config.toml
n_layer = 8
n_head = 7
norm_place = "pre"
rope_base = 10000.0
beta1 = 0.95
lr_head = 0.005
decay_fraction = 0.869
batch_tokens = 65536
train_tokens = 409100000
steps = 6243
Each number is 128 + 32 x the weight over its row's rms, rounded and kept within 0 to 255. Layers, rows and columns count from 0. Numbers have three digits each. The size before them is the row's rms in percent of the matrix's.

# gate: layer 2 MLP gate, 1216x448, rms 0.101, rows 165-239, columns 0-55
# up: layer 2 MLP up, 1216x448, rms 0.106, rows 165-239, columns 0-55
# down: layer 2 MLP down (transposed), 1216x448, rms 0.1, rows 165-239, columns 0-55
gate165 109:149134077123161149116110206113138068185123087093138160139097127117086104075138141154108128113096143155071134100115092184153121120162149185134078120126089143128088118166
up165 103:114201143160079143155147118061179191115195130102154165139083126121115132175135149157201110166087116148172089136147143114079100153155135074149158137045140090106144156139
down165 102:130142111150098084113109147159133115103102163066092113161137095255144126131055117121163103090137181120109082173200126166138102117119127129102112153129106175119125148120
gate166 101:127089145182120168121136176115163156127057063127167145146099127118149096101167157153126117093121041135173113156145157117100111152073134101095114125147133147171146132145
up166 103:132133155178075072142134105149091120159167186120137133104132047112149156137133168105143130129138127034125075124145126107121123165138128112116109143130145127126150208113
down166 102:116187159137183139165146133138110071214097082079161082105125185107111162067151198128106137172131124115114073125145171150091149173091084071111116078133121139191116139086
gate167 094:116168131092140110151066154144087113099130096085141049059133115159106162123122144182147145082148118080063193133126159118072183123110132177108097190124134139128093112093
up167 091:101167113164143121112081104075099100144134162095147161101136143090111130117141074128109100111159163093135100081166145096103123112153102149122163066154107118137066108122
down167 096:148138083123148193135197119169167106151106128114158129128129137177165141167129119115149076100158099135139123142165148139106123157125174075106119109084130154126119115219
gate168 090:066167154210102154115135091058114178144141084189155153143113111182128098176121105133159158095141112158132110108072099101110140102088106159108119083133116131174148062148
up168 091:124102109150109158132103108151121119113088067198152173138110139119095082067108129144116117107110140105120159121108096138121116081096158110101069075115091058129120143138
down168 093:142092120110138067133155120139110100140139135125128119112161082058093097126102128113100070163119095141105182090174115174151146088141071134148079125140070138141114152098
gate169 105:188148159091106151125122136123140103102128103105128082156135168141174186136181123060142128099084105166083124167121153126162142103154160116113075105137047150115124145085
up169 107:121117121084097115086121102152170168146076140103158136133126158136157104109150115133080150132124153087116068135136048088161143061123139142085174174062113113231086186086
down169 102:141176064133143148141146169049147157070104133090152137116173081148081101140148129069130131200134178102136146120105168117143079130087162118165145178135135032123140159184
gate170 097:091169180117053066100107156107127123161120113055121184143092112160141077167138033151065126132134086154156118183066104131093103182123124102079102119174120126171167096142
up170 097:134135114117125101127153161167192130151174154057139086123072137176178145152169122153155132035027134159161188139152119129116138147102094119099104124159104122087174087108
down170 098:131127140123115143104101087104095138136116146150120164117151139054129141134168129083121114085092119147174136109134095071091124061154132125130056129142147060169081153135
gate171 100:138144164090110132167124150151188084136132129144077107127086112077060118112122146116129130103142183152150115108168137128111107141127158153113145168127108157156155086144
up171 097:196062164115118110138151134118111111154143121166131171071130097102120118097114140085160192148152158142129100106149112129114143160123117183077111150136102143112095069130
down171 098:100127122084094117136116110162155107128141142146072135137120131057161126120127097157166141074132151134137075109145119103179121138125158154164096123062128094119135181093
gate172 098:153127164143105138159107219111172124109106172172145108131150125135144115186177166059129138154087160155111130175090159166114129125191135177083142101168124114108122123095
up172 098:113044042122192130179132124131127081127131159162126124182112133206114101146105125146114168154117133114178136174065091113064150084108065162127166108114161121139086096185
down172 097:110114150185132120118157094082079128105162162114163167205151153162139119142130115104164143142170165116150148090132115125117170160081127159161110147145119135195180121119
gate173 100:145171135158115125141102109108078111129147088085112186174147145141071143147135163091206186112104058098100173114069109116167102144107136160198115157175096068102125222154
up173 102:144152150122106099137183109118148124140169134144134156099043132070149061130164109115155126153114125150185117155145122123090164096166104103086113119085124147148060132156
down173 102:129109148078133071119117117109146169150149163139146113110156204038124138079148140114126179125112080185154133117125129096198107118138129159093136136187104130130142150160
gate174 094:124087107097086209153116118117091139109091038093089121078118113150094178133119072090121161131155140109108129098138124156099110107160111108073162108113131160090112150128
up174 097:139171119138109147139111108144088141137059131158153180112141099155162125122123127062151143056135138107104158121159149102091109121140108123090098106136184157110129139119
down174 097:168115143109098134115149059118120141131144130090162088118172110172157120095162177129153201143112118107122165097083141151180078164130181163174109091159150169131063078143
gate175 103:118093160076057104110172186172096148109108076118152150141195153205163190181173090073167123104147134155102132123144147149132132166165139086109152125101090116173133190097
up175 107:138166139094077064130137106136041138111064196162153150167127128160168117131158213116146147168137129111097121192099138113067145127107112110141166131142126116092100122139
down175 107:139119165141139131098065106143192103099121118158120087087188193161131191070111133150196127122100131141124127151175146147175182090135110115113134150134077127140127116093
gate176 095:130137087107138124144137115149103084096088077059168071156056154125124147130117147106133087122155124181123135124118130116146157074158139165134103112141145116102119135167
up176 099:156108106153130045114099154096113145105101099112096106140136170119071115119099180111111137148080114055114169117129159139151130170112142142125121130243100081137163187171
down176 102:152139112090060051069111133071126137188103174091131129133203130118138148122121174162070104091081136167140163186097064123119090114130092100102110143193155071110172116119
gate177 108:109092102114115053089192129145099145107162146126129148094132103141102194146110103128086133172122143121131116080156106124143152178091128117148163098147110104136135201124
up177 105:055205168150112124127141085126168144137108109093102123137124177139167130122145118151155161125136097113100105070158158127126128119110138130120065092143191150159132175094
down177 107:161155190165138148207108121120088083130071119167089144137096157101144075110120124117173153113126112162078132102093173145092110145096137197081130104074134150159100145132
gate178 088:153166174117142133183122052052112143124146141142120106134117117166127163137135146100092187165111154147082135169146182117117135176122079121113161117125072110083111161148
up178 089:127107140109119129093072188128126134135092122098078107130114134133146141129151078183111119145082142110129131076120149182157123160145102077098145098152184119137124237106
down178 093:170123138150111156157218100152094153150121131146115145136127103189148225185074149120108177141158161121165136067183133067137113130134135118123140139059110178143192108100
gate179 095:189166191125190100142126061176073184176111105099137164159108168081136092125168119181124113105123150108177089134073167106145140111168098111112109097071140131181183192121
up179 094:143133180129123129093110136063128128140133131151118128095126187124190077088141092139123135134098132128131142155158126067172181132133115113081076116074177181101176155077
down179 097:146078139201171171140106118211159103133130179127126120126070098039141125160205137135145098155125116156097153103086150090121123092081137075163152122148102123126093091150
gate180 117:049171120148029093084129177129083174155128117164144160157174128153113180174140156159174120142195206180139178110130181115115142112115137149145132135125163130145117103179
up180 105:147116099121113163141131106178132115082092116066147150062187128181098100126169120086153123127113111094149190163151144148118145081120155139122118131125113160168130150190
down180 109:080113171169142081155113099150131150119074127131136132126205125124094064194084102167162132083088142153175133079112170178104134146089132160118098157187109179154099110159
gate181 105:112100109081123132140148136141124106093113126158137069158145117120122091105106092155162113149134121159132180113154109131115160153169117145162187120142140140119134107159
up181 110:114126117153151116139117138157085134131161112179096133150168097091068117093153108089110115191163058052145120123116131139136077124173089136200065075100131129107136146167
down181 109:135148144085147144178150096094051154136165185140090150160132106145136123168098104143140144094152097135155107127124064152134129096123106169166085182165126066151108108157
gate182 103:108125108131112130154172149068165153087129108136127128154186109174115123189103215144124144147148099176148134102137107100114196120123059098139097092096111084071147120181
up182 095:119102117085157147131129111108104123145166130122159113121130133159119063162166117129131107104149117179095141097130155155119104160165098120136115136073184117112155138099
down182 102:104118121171085111167167092064097151108127109180146132109135121072118162086123159089174158059150158212141143153136133111127128113190138085179163110154161111157124118123
gate183 098:145096106075038055119137136142168115097149147091153124098134150150174144143111069145143200135116068114071150149147074154114124169130139137174056077133144141133130094148
up183 099:173141114132155102143179170102120159131148131112134157143173166061091135151153120153159130144172042083167161101154106126137152093101104127120040120132148170086141130116
down183 101:167114095136111039130126147156169172116100106065105081091078133096142153109115116139179106140108194097133117149059153130121080144114152163171117093137125114155141165134
gate184 100:137208126135130071168132206147097149127066134123200172144120097152035115145088138124104090108129081121098133132163108146163086138127126049162065146116078182069173159143
up184 096:143165174177010192132168114105131148143136105151135104087213117120140113120098151111180114170120105137097095098071072147104178137174146173105185124207137144115100072143
down184 099:068142084106141185147140125097143147121179119149182098135112098137115172172118145109140118141090102141090120195094155111118123165128169157060139125202154148073129112197
gate185 094:157143155099112198137070121149128097078052122075116102171120169092102105067166153103083135107117134158163128110079166157146165144103160067178076107138145098135047147133
up185 094:156132157111098113152068138213154151133103143086085130152100123139130142077153107070101230097081078132130079135012139115120123101107160107140091127074086089124196100140
down185 099:100155128208130165141080107178115133130168157141099137135115111079151165137120088154153059069134145183169086115118138086104155065068130179141152176112088167128137125094
gate186 088:158130170133128153142091109124107188152090139110115186123169169153140135178128158093113112129117097144106156112117148147163153129120115084112116126108135195142191089119
up186 095:158177139162095155138147127120111115097070121093187140122150130191107138124134146090112164097091105110198140121159125124098113128127091144175091176143121190109129125130
down186 094:088067156083144149036078114129083081128167133127165151122160188168160076111139142195121125138154156167150100124144128147123129123127151137115156130133121147144194084114
gate187 104:101179124102186064076165094123128071120150115095165109126169204160068139160125065180214090147193147166120157119137208108135143097096169101113097091170129066139124115154
up187 112:089134107135122153101110117128106156125124196096073121117130161192130104126133082129137107102091105119112105137088156164159082133128084108060091168143124092143127086117
down187 110:158162173120152085124160122157150062118098135124100136177186107158124078108139166088127129128092157115149119087095131114128190107122126166186087098125113151121060088149
gate188 102:138123153052156113149088195159142153131097094136088140107095145139135128044123159103083121114149127105086128103131160133124129144159190124171108140140136138097138142124
up188 101:144123148122149145197157148087090148100150164145143073075145157135106138056149138157094089122173163137173133139111146099083118093091111152136099156128141111113132057091
down188 105:166174113157107171122131083190167055112194135132150094091115156119139130175075128124105106144115115150161208139147111118145126126131128091121074095158130148156098087118
gate189 085:163182147085159106133165067109127125138127095129093109192104212116131112105149119166099154085093153118170135113107116089106184144177083189121174117110154119095159133210
up189 090:174110101183110148120155118129131113140146144178131090111145135107090112089131135152129133120091119137158121069104098101109089132130090089211160129124130168104103104131
down189 088:146157111166126147098143157102134144113126111107121134141125142152124040184084108074130181170132136089141116108157150142140142119113155167118126065149160150110120113143
gate190 104:103111085161111088134206164121155170126122087149140092104153135058112165112103132162173060120066094104126087104145102062108098134157118127133169140062134201051115190098
up190 109:101130089156104133145088149107192135112146116159133085123132167153097155141117186095141096126144095129115145159159078142104114089130112117116127119053138154089125108142
down190 106:114123056098196107150181178137128150164145111111130074133172076096159094151162138147170060167103160109148107110118115092158129076153167152084115134112053182073081195108
gate191 098:134111132216115086054084195151145097137142092162105106135113167161132124094129143180129036063139103145108177156121160197221132162167101159142113104140138112139115166095
up191 096:146123120142153088137143152081140125111103151160104091105132140092157166127107121218141082127125162118129142107135206187164088112176115149123108115110083127119133212111
down191 098:087127188189134114094102099089195112154124092091180116149187114183061067124144100137101092090087114173148107107131161172151078109106107136168134130149166071200175127130
gate192 109:150170180190131107168103164172105118180131044088092093140137137139094127146119172103155139128181108122121106173128122124151073104216140110131038107123106134125133119036
up192 105:079150155173145135160097118058145172170111049127126093120097120143125116116104137143113184114082072144148149081100193112175112146128160125083171098136115100132193153106
down192 101:097115217133147106107124083133132156112024129139137101176181180162131149141093145159181073143103083050150154124165111155137099176126104055150130125157093150143100159130
gate193 101:126171001136170134113095088172095128125136178130131158143146118160139075167136123071145115087118137131086110111171103131169149129187157193116120117136114106109103132109
up193 100:110114111141114137059117114142128149095152154090127124136041167153138112136116157101176110110086132153159110119102063083084192225102197074083066115128161158089069114113
down193 104:135085162091143108090066157173125138129114182142080160157105100109092097103184111152067129172179169119132061145111104103143105074115150093190115190109084116125145117188
gate194 104:111090156147198078108163174118120151126103115155121120131145200107221104139125073151159139116125130142175131120181099166138143158138100127154159084124116110067150049170
up194 113:126171091133083089127095098136107073123171135112192127144145100144153094106144071141082208158135114140099132074091142104139090208079071081140104135149132166159113097148
down194 109:125161076127118136123060119182114133190090138107131085155103164109138154102104139127114150165112154130118110153131159088143092168131189181138133103106121201151186115123
gate195 097:090101117109122099092120117168051138079178144186206171120139095169142122069095122173166146170115131113215167106142163169102169154112169139109108130150080141108105129151
up195 096:132040162193077103108107114103095121132136182105068188122187176107137138082075143097122080082168148162194162095150105173157194109091170081114125089119109149070083066085
down195 098:151134127075135116136170131124134110093070167119136158173151123152134163153113144092125117155100117158154139163104118182136117145092092093166106134151087172082125164166
gate196 107:125102073145138090112153105132122104083105141071081110093134159237093101148127157093100093134168143110134108127117138132135158086111166163132164149069091109109102148083
up196 108:140104098071106118096167135081063159189110132128128092127113173165172137119097121160161131145113141176145106121134134116129137098084082113097037105192103114139114076121
down196 105:089100107032165178138085140189143056158132161125145142073070086093128128171133094139138101140119104139178153151134130096162130113097056146113081186172113116141115158101
gate197 079:178168146170129175106136083105147104087112108109121138105127103106080119109155084120095153149127108104110181104175079173101148132134098130093155124167169158202106087188
up197 089:079163150122114155069115166087129109092146122148120110153087134143133172137134151171129114108128153085110141139123118129135106124119125134088127119164105103187114157111
down197 085:181193132112165132144130110089099150116112090170179173096101084149116118132160099109166157149116117083120190083134044136135136173159144105122098122156135134181151081145
gate198 097:108151133109218155140114122099110156122133065176197148122182095119213135126120101140127133131107078100066123139078095092154124148064109098069065123122124140136158118194
up198 092:105181140113126098136136172181161125143115104128103132162085108140178145102196109144103137121163097153109146079122131116115105127126095103133120177165151120182101118143
down198 095:176086135171116148164115079108077121177086169105123131100116081180143115070136095095166069111156227092113109173132096125134160123143098074151142132141094165171146181137
gate199 098:144122115133113169111167141152143112090133092113094096161101087153113090188153153075126136137075132095103132151113149161135161106172117130126117113110166134127112188089
up199 105:119116106194112135127173111135121111091144159139127155080123153186150182162121129134131098125111182161181102095173155144087075089087135144092162122175114110083131105061
down199 106:134093055147088163132149103169101106130157105119184117137101126161112081120147180115103125041122122146077178109070082079146151109160130165137159143106089128113146135028
gate200 095:129132149131158092167129124158088160097131111084121075156138123099114131110192178103179105139141143150177154155121170104145182145093103170145125081151188154175137192128
up200 096:121145155123150134147050165137184118097181120168124115201068132127163137174135127151167148169084165159108139087112069093136143146101142144112126158104134129168147119208
down200 094:157120144120081113187120204156138120060141112094068173061117060131107144134095102125096180210140167129180145106135205176147131130106095089136187159121079140140161127162
gate201 103:103177123145184099096110149141093134154103065140109056182109150121101173124102163123190145133158131162142069137089122142098120017164114152182115136082134137145139120121
up201 099:080149159133098148093149128079127107152166114128163143116117149147097118128136087145148188119134075155114135149134208158080139119153172100139069132138084159146123061157
down201 102:080149099140121190101070104089127093152081100150154121133145130159123117134164108135091124114175165136158114103121094145114147103104148130136112119092152100111107053126
gate202 086:124153118143096197138099102090158037093105090140112133074145210185142134087119131116109114142152112133152106148114090106100120142115147099134071144123080079103108168127
up202 093:103123121088143141155120111112110101128154144136110143123141149172098155149154119195110179141155119123152160130112153096144077130101116118188181174139107098118087109165
down202 091:134180157117158190184126082148092104090113179151139120121108148100102152092169104143139175109124173136153118134148134081089077131147094134196182100141164152124112152084
gate203 097:112139167107183118138123132134190104118141099108136093113088130186138137045098159126144178132104123160137117080102188103127086154106127127182110103124125098101133148182
up203 089:143081100160113114146171130112092136116156104113167155155155137080163121190122071138149046184168111119131103141121119131124181175138164155057138128159131121172114117117
down203 100:147132133108085094149149148191110166108119142112142132186157140204136161136092103100152168154121185083141123101175129106126118129107124132109160114143168127107150096077
gate204 110:156204115100128125108110139141181108158096166075112169151084080128064110113132110090103162147131068170087117133158139143128113160147184106154103094062118109108165079124
up204 101:122181163117129082092095120165171093147132125147158071123143122138089150159084156189150179093115062121206140152149176095141100130120086075150121118158082079127094064109
down204 106:066149151151132126117123110064153126102164111066072115164136146097128141162160099109134088117127142055078077116146183152097123131143093089105087072140084147145190095093
gate205 100:169081094124069127108162147161151126129153158227173139139145131139097180081065181163105150142096129167122144131122088178188158105114173077154125157138128116070191151131
up205 101:089114156125130093145151132130136116128126103127139108180128094110137150122150146132116153118092153152145181082155152150124132152145162140094134186112154077149185161068
down205 101:141109128133101095096151140110088114124114121093145174114178075123105205164137082164161086174151143156164139059199107168153127226150081113122112114125160157102206128179
gate206 092:174167150135077116157133102122098139126167106134197149199147170118088155143148110157120152152077168139102128152142145132083184187097085125085138190077061126066074108118
up206 097:097138166104154164111121099091184129141155149117133138171090186109122099110159163159068121111181129047100131114082123121171168097114065110103144095174180146173120143137
down206 103:157095108156080172084129130116156192143202129092157121087133103048144095149140142132109133137137091161137099116097103065183162171173086125097134140090108108127100114115
gate207 100:096114116193158136094107102175132130149109095137142107096114102115160155192132129116091131119063136057101138172114091075042103162101128113133154106168138132212120118194
up207 097:121159138139117125110137111067122188089173171107114147189187123157108162077172121134084148131074147094170174213175162147097133176132117159178155136154149146163113051133
down207 093:143097138120076150075125133155154101084131136185128159101119087143118119082070147145121090177106100098112094093120131167156132082077173142179138140127120088121047118039
gate208 103:083123168127071122141140148117080120128126147115162053096139085131143122172192099119199105111135110159127141114129143127096146155190114168110121129141122159138099135136
up208 106:167126166151077168107135138110142155112091149135152182060120098103135122134096175189136087096160161107122114138110149124109141193138185150161060223141181149080154101149
down208 099:172124137092150171116088118162105111111152101082107159132153163030136153092109133169138127114105170134130146117142093097131103144080120099087121063110107199106119139154
gate209 092:135141158126138134133130145132156141065129091123136129118039152181172137137170123151173196129094066148146162138132156081129122104151113119115165131149086136114110117151
up209 094:123102158167152102158132160166168224118172091138158141159141097151167116139098152159155124118115119116128149189139205130094179162123060131116127149135081066120129121120
down209 096:157120178138092153124163124137169124146057180164085113158103122108134152161100120119120131191159129161142096182180143114189098075176106102073117087109110095114141114197
gate210 103:132133155146122108139058107155141095149113148192121108102112104084144128194149064071144095136168139104096110107131105096165104138125152174097148148140170130132081188141
up210 103:150131093168093165125155153147118159139164150128085154163078202129139149055120100105161133115112135165093138065124210134133147137144115100176167070178128094158091113165
down210 104:139141143119063140077125132200118075137206129175127174082152154184093118167175149132113140100167179129102114149104128117166103104117159169154124124141131086144163118152
gate211 101:059127090100142147101130065101114129146084145181096123125183147170126158104106149108123131161179110080137170185123159097144127162108108102087137173131099153027086142182
up211 103:149188112097101119136136183128159154139143154112123101157095175093161148102084136131094168148120155164123130099102148199108164159104194164108139165083154105152156131161
down211 098:091086085153065166122058050092173070157110095086128127112146098131089098145119132093168150065146105148077124116119130134116144091154124099169141139087120081147146129094
gate212 069:099139148135143161090149151084112195188118190090078102123115104140073106118118083148112113153088172110145142137047123095125098125146153121125170090172184164177145085119
up212 090:129103151101119136150127166086129175169092133143084146126089120107067129126081091093134131115087120105099110126105099109156101134123101124165122186097181166157159084149
down212 069:065115130129103105089093147150208187132160080119136121116113107083133106098093123138143160204090125144105104135052139174105126101112132119122152091145098101118083111124
gate213 109:161052130088099170115153127116160090113115110152125125139064112137132109146077156114205137143106161135099116125121091104150101110135144103183119134122068094108121176139
up213 107:122167167157181139175113170145160138111135098167102172121135049175116099130096104133106181131141129199128104121171169201123155156114165112082146137156158103102107108096
down213 099:097182153177154107103138163144128139122092142179169133124140162111135136128148141098074148125171112095147163094156100119137145123138121130133129189193149205151112049100
gate214 110:126168052169154175108181178141099077087084096137148122202107094146155140127142150105138075077142162100163153106185151142152114149147130104142143161140176083130072160096
up214 103:098088092147111125139169104165136065137144159140163111136129120132139153111088115151134095132157173144118041131134156102138144250167126135182142156106151110125126114115
down214 104:171158132166134129132063140134103093149132170146063136137092122122095142127083117142111146129139167153111130123092152085160171092119173078147138147106076065134131109088
gate215 102:094127099082122176137065105183116105077198120159174202113126146154110102179116116184090165132136110141117131106125140153126127176136153155080149115125105156081063111118
up215 094:182149126088095048117054113141111111115180131154145081149167130081158096117137147156128102124152137108110129156205094121077097139068144097089083104141133106105106131134
down215 096:118097181070152139099085084161125111110143142159158162149134129121121119154134131174156157130117103183179127131123166128104145181099105135124148137105095199188136134144
gate216 118:120118124185122114119159174146132132140104163139129104162127168140027150134183154097155116163191119133167079192173134097160089162124177099178078175212117151126201144072
up216 122:125154108123101181176145175071097121091149096125130140118162110130133109157131085116117115083154137136093135160092105123114149159116127153123164137122147103142154115117
down216 115:147135168172098190140164128088094195089146149131122083079140116090159114153095159167164138105145132126087175120176081161129071164169150152052134188104102104149160125116
gate217 109:122156051157101164185093193170150112123131147181142070171224099112092136125079179114138091117154111149139181153155078118120148118146109113122098156080146130083138115058
up217 109:121106096141137068161084142141158144113136111078114141107123153114107121127132100109115104142083084132153133136103095138148145104096160117118102134148096122087157123119
down217 100:072130127120111104119120104152164164121096169135175164072115138067135137165139135137179116124110148119124112170155112174117122157114156142147122173169173148109117176200
gate218 098:138133178129151076133149146133123119168142112162163119158192110150156107121152175119157133177127123178074084092131128119123169097142109122150098151138150175099117167137
up218 110:076126121193097121119174094107173111132168077185146090076129140101124114201146101147113123128191180035088204121107093133116114115180102182130123120143130165170106053144
down218 110:139128126179114101126140101151115154118158132148158125123122074094141123092151115161029049154123141122135107167163155127116118113141114166116184091112118142148125151102
gate219 113:112092064136064095156143128118101150152130105096131145163151140149091132160183082117160106119124129098154128095109127157141069149092124145115122118128192096103169140117
up219 106:188089136140115056085123105105172140122089109117099168141117100116104142106132099174173156134106107065122068165152101102153116127041058066151126156115155130116130140103
down219 106:111107113054122117091178114155076112129138114096101117135173153133106064153120058114144107140158114150099162106118120169123140172074136179127112141179122197164162134086
gate220 107:112103140157125127165133139093140148041197157107119133099161099144130176100137181097048136139123153152120156121114198162092168112173098096111093089126093129100155095096
up220 110:155170155143140058130121127190127130126186116099126149155101100156111145126162126114116114178118082174119053161135093157151199117154099130153132155092178131092133121118
down220 103:117100146111143147138102124152130144111107170071118132159103136079127119117128072091166118116096124161134046145089137172159126118139140097146202110113145129139103216102
gate221 093:111135157103059134128155135129149139148173059099130152153124114186059105120121123122126116134104137082114130152122088127159117149189114141137120179094182119152072092163
up221 095:113101112054187046141139117159110161087146112089143114144093129136125125128160158146141112097118104191160109176131157132140121077082113162128143090151132085105183166147
down221 095:170144103217077152114100165133157094165132108116164138113127095166138140136103108160149092139142071152121145124163139203086145157165113109141152105164155116087122092160
gate222 103:165100150165105106074137090158100070148046126156112100126117157152163118160083196100132148100160131103114115140105134114161098167139140153126140090107106167117114114109
up222 107:126137122142130114106145134091137130107126096191156118121104127143081102134097081073114134143140101157154133134141140127133093124168083057145096139101123176126105129157
down222 103:149162113119088076123113178144161140146196159136103190091151127102117158135121091125137112156167148120106065174061073109142176149174124153098161109133089138142100162096
gate223 086:155129186167148106144112123132088083128116126140146158144147100138180145166176093149109183110139158150148145167113043108155094165167112118089081166091123134118196161095
up223 084:075150113104085122079131149186125115137150127157153055164156150153084138133179206131161123154127101131178113165093101179097136119107151122160144128097132143102170096122
down223 086:108171102124101091101119095104132168119058149105154138191108114161127073150189138153080097142128167085085106102101165123114100095139118179160122159108099100106118149074
gate224 116:155050137115111073089072035170138127135114097157150127088162102181150174169105104154109187109146159146185126154154147076126097100121104075081169122146075122217113135109
up224 119:168104114124136142101100111145146169135155113107067142103131163117142144104128144132116130121101135144127134129138135057115092195112084123077137128150099149135113171058
down224 112:163096115118167042058110121113140148122070209152166175146108194120089094092082106110101203160127147060116134083138179164141135165092108134070192178123126106125102085139
gate225 098:188143152153108129132086105135135119201178188088078104143075141142130152167100133137153131163141085152201151138117105161102175150162203187148150118094153167103160153097
up225 102:156151147155168118125160151141127142064139126198148126102130176097142151177094128133194149149121174152171153149153122092113110082191163102110160121105056116165133167140
down225 105:098101168143066144111152133095185110156115150099136126175153095128158104132190081134135106167131106130182145127059123114170096082150119175148156171134116142137202129108
gate226 087:143134101121151088105119180174121157127089128118126108106154055151099170118115121112096111162150177102120110172139116122155108157130134132060097132107147116152086142127
up226 088:149129141143168107125094156085144144142086115104135164071110104134175104118133135168071158107149138161123107195138158106099110069077109105055102112160127104118120058131
down226 089:111141151093074094109135123136125131128168110169151164070102150081125091126098086110157077143091164159144123087150122128134174094131156093120137212121110177142177168179
gate227 098:204026114142151167123099096133135136121158128129102136106132165128165166174184126131140114107133070164090160171093100111104159169169133113193138167133161103122133139134
up227 094:072166135117121193116146140107185171069167135093132097098131048137104174098097139137134124099158144140106134092133151141157219176098148142122170171160088121137141111145
down227 100:127056139137128102155167088143153047141176163088192133131152136068101082117098076068126160090125132132128130150114169126147109124126188118130108120114158148137140187075
gate228 106:150133098140114048127166117126145179079163129158083117179136146130163063114073126168062152108131151159151154097074177172103137134107161134119132106158156154093191157080
up228 103:123155099135144113109162101131160180090107068108146197139112142136095114094167115098176083136123153058136136127114158067141087106101136136067103120113110093129088138096
down228 106:095195130160107092118123124109131104112145130148126104112120090128168119108102132130092110156138120061097086105137118185134129100122137142137148140113151177119175139149
gate229 086:174101177153143087110101129126128105164159113157086106122104088180108095102067148052108173196128087113192161182161099103145157131108097108072150123119094143056186074158
up229 090:168132179119115114107116153111130112128106146123138127154157142126189111166137114183163140147173089148082111155168122182126090101130145137114125131071140100154158115125
down229 086:065125024190131163076112091128140129139165110064085156117098123081123111086111135144058160157143117113158131139085155101138156156117129090087175091156180094137111132130
gate230 092:157139108125153155151164132158137116102190124111140143163124140118158193162138101141091147176137152207077130121180149148099135127144089138168091104183145192141122157132
up230 095:137084110086154175082119133088129151130133100154072137116068168139076107128083106111105156138124097166128151121099199156151075154167138148122100125032102066129136131151
down230 093:132109094138196116129141105089128097100095155178148150156104151097127106113069037149108110147135136086131108067133135123146132167110113141138047141190155153130093142089
gate231 096:135085145150134177113173045105080134151153135147237117095152141139120154143140094128172069188152140131106124122157139077161140121082151061138151175135172102087120103130
up231 093:125141164051147148115124127094111192143109177124105136175094123178139134154135160096152135107073098161112093140100131121165134132131153196161186169138121061091094106083
down231 098:192151092123139098153093091128150131155125214127066132171162088177125132106117053106141167213091113135101161111118097118138108149076100067147066110163161112117193109156
gate232 095:108118175034070083122140076198178116143144127112075147166152131099085131115129095133091100085152145099126134077069124132125145147102134112176176091170078114064154158116
up232 094:151116121162165145142185117082087105102115109128121167104097119124118151069159105115099131141134102099159201145174117132125121146160117170161129169146132167150099107182
down232 090:082125173099127092108096113115093151120140066160153129155077066096092139100156116092102115154098122142156095122132168106155064131120076150131162183087066120138084152071
gate233 120:082117094130148060128115123159116135096134172093113160135166128114130163079174118147158163087132148129148126099151131149164126166088072115161114148110157145120094116164
up233 114:182068134103152078151197158115169123132164103196093080158193172126141193078100187151114107127101123138150079114196120077136153161122160133182161108139113080084114148098
down233 103:150115155183151095106140176124061162088160159165144170180120133144117084135166093119055106089185125126096129150081126124134152153129101155138077142146149192138067135141
gate234 098:117126146155091082072112166098099113087122143108098129179109149127074129120138142084151191126124129127130154130141161098133107134144095088151138134112153179167156140115
up234 099:111098139166106145116093115097104045151080111151108080138128193117172166168113135165140149120114095204133130119138125099116094179148069076126114154167081128132136114065
down234 097:097156176173106162099137104037126134071098178054179049133135143122089072161119108152082174164175160067127148191161131140146132178114098111133143158115163169128112118143
gate235 103:121128117141186174120141110101143136148151134148123174172104206184129101163140147146123171134145079141104115087156170149100158051081150125090101133132107138150096161100
up235 105:124141079173125145134066157133074190106136128120119163150132188155116128080131043135129118116183087108101147090124117095190080086104133137078171093121118142168130161057
down235 101:145112141098127114097123079180121125130125110116115140124133131152155133151148162140100148073120227140154086178167124125116154132151120110106076133181113087139145104115
gate236 108:070113160098153161134083140092144153166086113113161153096129123146110140128118133061085143123124145117096139154208090114145088125141133180164009163088101185105059208166
up236 100:135198112156108148079118111132122117157127081119098118168120146092139144065159149091168125107149139145168085104088194123105175167147140134130166105123163097128146071073
down236 104:107126138186144155163091123104146171113177090120124179112126175110084170090131042091102146103158145147119160121120154114133149134112089106093129068161143153167070214108
gate237 111:144166106086119082204112232087107137108120136162123135183166115119147205129041155131124168088130047078063137060103157176142122118081136129115171112176180168130134142143
up237 105:128206114080161101126063148131184134126145160192157133081174178073155093111118099093183084115094138112084113157115123148175070097106098126087185097105181109128102182144
down237 102:092066135156150083175160080143148143127141120169139079135178127114131090134112142101230159120074110168096121107104081123087131125101112135059167096169077167167096064129
gate238 097:156104180114107126140142155095137154135125116102153154126171058180169155126125076139113090170132148198068108090091061165129119118073159103171144112141085168136123155110
up238 096:153056114130119132095110112056083152186076146218118153160136082055080147124122127104095117089189096147129173110158170147134143079149113185114154122178164123108112156109
down238 095:107051118118104109139108174067151104108141163125140149161099173132137062140172119169129123163167128110089143127100201104170125149117139134126121211131048146073112097139
gate239 109:088133151140178119180138101098098112091097131131091131107120111176125135170143107142158184125131106143054134176165109163120150110155153129112172114151141131159145132146
up239 103:118132165124077138062111179180151119088148139086159098092122163133137183127098142155111093104122125072171136110109128137118128186123129076145132046133108128169215102122
down239 104:060166124140078115105112129115177053097127075125076088099112142061132101081136143156113130185167161034099138094152126153208097142098136181134155115142174142090136067135